Weights of a small transformer language model: width 256, 10680 steps.
Each number is 128 + 32 x the weight over its row's rms, rounded and kept within 0 to 255. Layers, rows and columns count from 0. Numbers have three digits each. The size before them is the row's rms in percent of the matrix's.

# layer 3 MLP up, 1024x256, rms 0.184, rows 618-667, columns 192-255
100:156109121110100151127154146175117140123135144139181183130120154170123073151120113109057140153139173143145105101156103054083171120132139133057134182168140158150080121128096162137071123128116125
103:140099117132147141122135124099149169184112140133130091151103104157121155116151110040162083128208152114128117090208115112160172147103097100098191175156131106084174083129095142097160130153156127
098:128095157064141164093149102131088126104147097086070169117196155169115110106181145149100159081126088140123119228121078188121136155202181142105072114193138158086070072093161155100140133099115165
098:114088151086182164173067125108115116129138085146128137166133134112083165123169079163075131151167101083135164117089099153186133138139125106200132202110113114135142134148122099136098153097145133
105:105145086160112186128099127063041122100061115138100170129179149106093132138140166133202164165108085173124097103167113160140175108135143138149198145058172112206113139151144099148188126102091145
101:169102134200194098149133150141111120141157166135098201178148116123150132205149081107156118125131128137120142065144139096158106130037145098152150149143162120142139130101137117099127144139128076
090:113137090182126123137130118092150108146142178090146147092131146143086180127119165174169142148146124182162193106073067090133145175119135136172094136102143085086101112103166069176138178085097117
100:085073124115118140135185179110135145161143129096140068107116075098114141152115117094178166116135122132086141152085186178125127102133166093142097130135097169115144135150115164119122184164099151
094:124188149044117134141212133142137135123145105192112160120107091177156055043134125105128119138186108198114110158099189109094102120145115139108101152132086124117118088100133171127095084108140145
096:204152114128116136156160201144155146141144123141150158127116098114164131151153149130174134141087110153087178151189147111131122130093112137105147145160114142157168114116184086130169116139143139
095:162152140102167156123096169101114099126112167130091186183146123119165148069128126063176144134128096132129097129131183103130038122104112142096134102138205137108086105146174136131149108112141095
100:112076165067119149116156109160107158114117151185119090122152113139168134139140119105146066157175138098125152149104133118125118114139151181121137089160137143095170128111149134194105184111166140
108:113143110107157162132061169112172105069130091137130111112052084146141158137121041080147149136122136134176121137111124118132126102172203142140114122170129148132117090116106174112063164141075152
097:169148074094113082086163124122095193158145155103111183129133043144154139133145105167163118097093104141139134133092114122137126164052088101124145085086162141131143129123113092107123134120116084
101:136182120103093151114121152145137187089140154143098175149128099104109098153076160139064169107085206117086105140131097197134167107144134090125102071125125107129120184086127116164153110167140057
102:125106140096130149107143145129168146146242169120131131161089071136134126180088094162110132145067205128154213083139089094162112058100099119177177140159143178138126094092161171162170178130143142
102:136134087121155186149107143070108105114127072082075186085172159113109173089128120198085162124120117156101081117144151106143173086099163174149111105086093133116174112100108168092192113091114123
101:129140134111166134168114121159126090115161147121117169152129121136128124130164125125068152120104107091156173149092148128083122120150102144107121097183113145150124120171126200144057052097133168
100:130107120132133110138151073138074147182162122077102152137184170134119107138126203077173096147070149143111160158173153142135130154059154121175100150117134079088146137082158135106156100148117159
099:111104099135120146110134094197122118117167173150098129120124136170160115114162126093110135110128181155166105072117162146114100094073145151172201158141108086092122137241126203095144104101051109
095:108103097113087077160100140182093190155103094114107152126087146137080106103109131101103125173112201126129159130175129167100104178055164168117077149158167161219124194203152128059158164167156192
096:093163132092170118101095117127182083134101149174119078104106163123139129118144142097139157181102119116145119084125120086124152123174168065104122135157137117172144105123145140119187110097077103
107:218128130107137153131053126109114152062115155088095146089180125191122113204141166098102122153131224107127137148143102125109084078095149154108106139073119130106061158106139128104132123161120127
101:174141161143121172130054145155121126135145125178148192109147093160135150147127178138118105165129163136169132124136165104135142148106143197091140087097151119109166160090126131122118128080147101
103:133132146110132173134103102099094097122115131101149094193168172104129140132119068159110145128116086132051172046124103156155163082136105128125150162062161132107147178151133114139134145129112101
096:121064109112129121083132177105074144137081105138165192168099168143154082105133119168096070134079120103197098149132077139103111180120136146150085116139168155171119111087159137175118141127085139
101:133105098092105140087075134157114144081122076140098093149122154152163113132154145189144109158134141152146119132129091123166108131165197107119125131199130126187180149094144117170116172117132154
090:125129081121031119141137143120152143076125137165117158098099047131136098093154191178130159138136187129189135148138157111102119111118099147102145073137150119135109132164124139080124101087120129
093:134045085112172201080139139181074101098139159127119192153103138104090093123103132172103124130102158150101173199173157144087056104112127145113075084111129184086100085073120148123186138108104094
102:115200139102112143155149123145159121168102114152123091160112140089119146122124164092111172146085139098150120035144174085136132166104135114125065118085155149115111133098140157069107137147167108
097:101155098141111123105120108124140119127130117079152106156149182132089178078121097124175128136088136154105168138149087077046136169083147187115136123219172187132143133148159136109167137132117169
098:117084182092167172137133095107128119097097151173126149192143080048114116136097132125128088115104105071124191161130152154134064197192160174142120094164145079121118174163146110106120119151135110
098:112137143129168162179152118171106182149109128157109146114134100185150116139123100130103126106061129128114110134086167148134107114178128143154091077108120120146056150075082135132105068096193118
100:057131207170079185134142105111158159159098133113093076168153141093157139143188148174100126146145115105156134141106129132159153127127092107127117155117118160086127082113225084135135110097093146
102:113138159086112103115159129121136145124070147158104113153094083100107178167123167146173126037089121144087162181182138142108188139094180171141136136160121106143116117115083099132120177115120090
088:121067125145160146144127134162182143155067194113088117111066125091160119125141032129138131150085084150164077143075089128116140117085130084115194068144151176147061125132113133111126078079126162
100:034162102126040159126154137063098132096137100152108154102084082160119100136116129132144123120128209085069145113156103174156156096091167119110093088163096145138112084158104097116172172126150122
097:106131128188076081120134104156131136091097182125098172121149158069145121155161143162167142099101156133135147130123113185076135156129125087171177100128131086152130111066161173087124135113179113
095:092113131155092153160101154143162096141137146127120166143186120134077114027144123142122151123150142105099168037144147172071139062099133142146179108054145123160161194142118143091101118087179114
095:140139129090183173099157142161102134123112162152181153099093119176130142139147181097172111109101123043133138120134130132099091093098134202141148079127092145168087119149134143164138155138114118
096:200130121133132097179094156146165138093100140091117117105113198212161128143144177104114074102117121119075124144133115104164137121171095073126138118181183146099082155077159095133100141132134135
106:155131153182096143161113124188131116134172126122134123115156125148077165157150139144088133149126136097112138123154173178136130089103131141137157131113145133192116113213081088061141169146158122
100:176099153067118073151173123125153151123188087163127152145139142132096138189143100118203147140116147112091135097161182082072131118067133087135097169178102161079134110145148118133128142101167096
099:165075152094149139081097137166157157122123137104156116169087087122093096144136113105173084151119143107124154138154076150131143128068160165172106115156178123193164083120124108124107153129129178
103:145130099100161167136154151092110139101097128126086098041148093120116133129175146136097135190117097117160156115104058105147121070111164094071049106125138085102106151125121176073125088104144149
095:076082141124144081184112122125100157116118152132139120133167158134096154093124154121121055105128094112122119134142093175145179151118137171094151105077158106136071166097136115109121164144128156
099:148142080147148108130111201148153159104124093114088066147105134126124129160118129110130122150112136123151131169130204155118093156097130108116113087121079126111171134182136083108134174165137100
094:148154150173150087118147125054116159106197129060093106054160154124185164128159136130115098100133047138121165087060150194119055066098130135087098134138136156111097122194115093106179128132106121
105:090115107141028171152140181130107138165165159124104141154076096146081131130125117136136110078078157076091105169199095167108146081115121108108124117114150143126116177145160115132107159172145119
112:154128163087126169083146078177083085106109075097108126145167101155106105171146115077163109164111109129188174160156135145138098120137186050146119156108134094136145153122106165139110146107158191
# layer 3 MLP down (transposed), 1024x256, rms 0.0493, rows 618-667, columns 192-255
107:140100170121107162158150145144117102134167119117177114109104082197174079159114167072121145199142100122153106111098105139194117178141145043104142118087085133063177142172136107120091128122120120
099:168139103134104106132148114066120120087103088113093164158123198121119165125117112151141159113113159132136090140078109131193109111160089147119107086161137161130134102040134144112079162156079160
101:121103151118180084102191156168092100100153170137180138068132134126139082135171116115184105130131067067158175136154206121150164102111132129113128073079089151146131139167092152130165102089224085
099:135144132125136136119143139157167116131137094124183164110111145110130143142138083078127161078066113135115093087189082156098164132111101158131055092179108114137144181091100129092146135077145122
103:116101123080078084115147071187080196145100119072102121122155091141176086149118173088099134163110116125200125094100134076114092143126103124141083166147138171151177107156137162103121115156035088
103:061156155100087069140070160112056119125119110166061101116159139154064151140146113116163032102128100096173108053132103128125115097152146144157096138127116151088156134134130123106104086101084119
094:099144126062153125158172106099114087169124075110153115186100080101145081071194121108105077088139154146095195160172114119132129123150139129144183100140123147148130128162089092059143098111160137
094:171098152152155157174113091127194140028077179148107213131123114134144127074155117113123113117081151138108132174103146100115186181105070084120112134108181105112140168076081083096079048085116160
094:152137167082174211168164110103104174120146080069101111129141127143154124189149149153128154149114159090155166072119110142125159143119148182168102136098115141123094145088136101131124135107075152
094:163149127111118157134113088123114122118193055149153106161102117100104112062118143095070092114146146188081140133157150159127096133179177080118141147062143115169168163138088090097131130124099092
091:101086160082093118104132115134151121150095120099200111061073138128086114169129077108114104161083109178168159117104126146103198097158149164114093168163116123155172135108133085148158098137124189
099:089139147122155097117139118134193165145086185143118137099151120134095082082129097141132142162151093101122106140111153101161139180122136082144120096154049108136093127109138104117109073170086123
103:072167139142177156133133085061129085105146131083074137091095136161106120099153168109129175069180131086122034141133140191110083099107108131140114143085088096173145202089158091092158158088124201
100:133116163124198153156115107129136140087153021130144130148163123089146194063099182126125100140180096161105156120107151128124154105137230144091144124133211179149121166118096110111104137189155157
096:139072142125141143114060158146142086095100115122134127194113136128119143112106097152192169109205140121126069082078131023090087122118144131136161168140149146114105141110147164122152062105090124
101:143124104187114117104036117161087174114091184118149132153166143076148137145124080099087093167200112116050088032117107128133123137168096076134086143180182085119107216130056152109144133138111145
105:138139103110084109101199107156114143144104113072138113141105172082101096107151148171120140179137114142119123099129109144096122088101139052074141157146123138113166159121144170118169100131028146
103:171135156101143097132129104139150169159086121167068102136154150104126158149136172182132135179076144124177094160130125094126184205132097147086132123150069097089141122123142068143162140065148103
090:153149142158077135143107108095095170156189136115104094115171083157084060132115142152092107101134112093096106128133126152094096097173112145105100104132119157105088119176085158183167168146177148
096:133089088139122045165109082121078193124186139130110103165151155122159112115126167116197120081140104150151075090172156175110150116136149101140115128118183126159060174081144075059098120138122169
095:141074169087143134066152081151162086088110146137131132124152117118139112119117175127095159168149180132093155176161077131170091142154118131142174107126109155089117141109094113127127088134138109
097:155105064151092151143193117149093131120089097141120124151091092110077114119114101164193127146159097181130160102141134142151141144064115115125147147161165085072156114145083181140107137096178140
106:097170129091122116115156138164121116044129156078170111142140140161062135102163108124175129097109149119093166164118178129144104165162070174088105107200161093132139077175081140132058080120122137
099:099076150064107134144040179095119135103108115088117166184123131150099139154194108123147156146140092119108123087130143092121134158131142162157111136120118151141129136109161154134096130119119091
111:121162159118109124137145121140151096150114118117098166140103129120130106192157139134125130175179166089091096129136154144133076107151158124168147143122073182102128145128161089091192132095126201
104:089156139121083077132143123077097160159088197143115176149115120115128180166133138143136174154105138136113036144162137120114108139118073150128077158037097222132123151132089081179053153104104142
104:152152136085163190161084128153122152095152105112124108127133141182104185130090123105069105097165138137186114134137146120091152114117082073136114049121160182080145136122141134174124112042212130
098:107142103121124114102083162120066108107114157138137107108143168114141184082205179154182072120072085140139179134130148099073047114097129124102095145122123098144123123092134061101183112137175086
103:096111180118090113155144141111077143103172175171131152128084098098153132076159161129078133104107130086128152135159100104134135129144131064137117104099162117132135123108219105125112139134158200
095:153108089131127121162127105151103111072124156083092096101137148121108147118149135085166148153172127071117127149101125160127097168097151121149188084149111122133171159095138083122097098083118095
093:145109131111143085167127119067124122151158075129185094078103144144097083153192137159136125091165126141124143126153116170134185127099160140086188072115135114093105135204059129165134126091134075
101:062117083163116085161173175134130134131111175157166118131162125107105143155195197154124153125131115186158120130165079145119078154128128099100178115092011066098147157114132085093160128125096134
110:108098125109137114056148105099104097102141089120147143124155190150138130131136082104138104096187120175133128160124071152085168100146148156167212175128145178142153146143073108121183137146106108
101:136098105131091141131142081185174091111115121124157081122133141142106094153130117096159128098143119081123150091211134094068149208155181159109139139114132057050122113105171140175112144133135124
096:115114100101121144115191119151133161154153118102140108137177085120113163134185099147160120159137112151151117135134131108092146092205094072145113103119107142121066125160130094120172145101138107
089:122165103123141159097154156040151187095207122149176143105158109208071102108154166112162091122184155119076127129124183103123105136164184124125063135125142159130110140156107177132153129209070106
099:108100098150156153127056126150157131162131127175163148156163094073146162181092108153101093143095098092168113122140165134051208172122098137151112148167078100094087107178185104097125149124038135
099:184099133087128133119144122040120175102108160078108059102151124160116180159114121171137158117115107086072162116156094136160108116122122173125126130125159124152100089113147092126084116126123148
097:124133085142165124146169169177094095135165135058157099148147092144172131185117107049097152129138115140164120193125148100186129105137139101150119147120094145090106113128157114138138136113166176
100:136162086128155106133151067070153101135127061092149095115169136115130122147206112100079097144111158181125150074104106130115143144103103125121091159119096127153119119137103110103119175164152122
108:141106167113134082150114134172109134093085130152101075212109097018154132172130121123124143099126107115165148153093123109154154163132152118163077148099130187105073173217157132099140144086084069
107:079183131156184095081165104129103145135089142086102101120117135126094150089132120134187124144132117184135117054061105162137162144117105144120140126081187116191158089132177180177110172159144069
102:127169132133150125061109117112154110155122165091097132142143077137104062147163121086133099106054053121124179128149115138163162160111142110113139084113144155191170130184184087122134079174093108
100:148189069167089138090105151083085119144145140187130152176099138103103145134171127194098160102139081117087089083106151116086091109123145125149139166114150103079125131141128103109149107135111056
098:106140185126125095091111156194176101089134176136131117125114142144199113151116129084097125093160168106103130127134131103166123203176106128131203088139088126154134072172125145114158158137163162
097:082160117163066122118159130143132073092116093151112138131131082124143188175079142105153180196108093099103140125107095105114104126062081158093142161123081158133123039172131167124114136112118091
096:179173116134068144094101132122137095132172117165107126137067141210163110130149151158099144124094067053103115152175096109150076105130173182145087119159135160147106075122192134158133114148123129
088:111106171097152154116104106164136152138074106138140155150164128155101083106162125125159133138146173158086132103164179084144174115169142098141069135160104104133220099133149133102128145129111172
104:193113189130137137139067156152171091110114104108143121109101103122064105160061112128100135117162109079133133083138195111151111184142160169071166106087095092119113145122084118164152160097046157
104:131082121056121149166118094156103139094171082090186115137185139040149161146071165080095107116158132116127102136138136107137141184103073157159108160123122096111095077168122116118076152069134099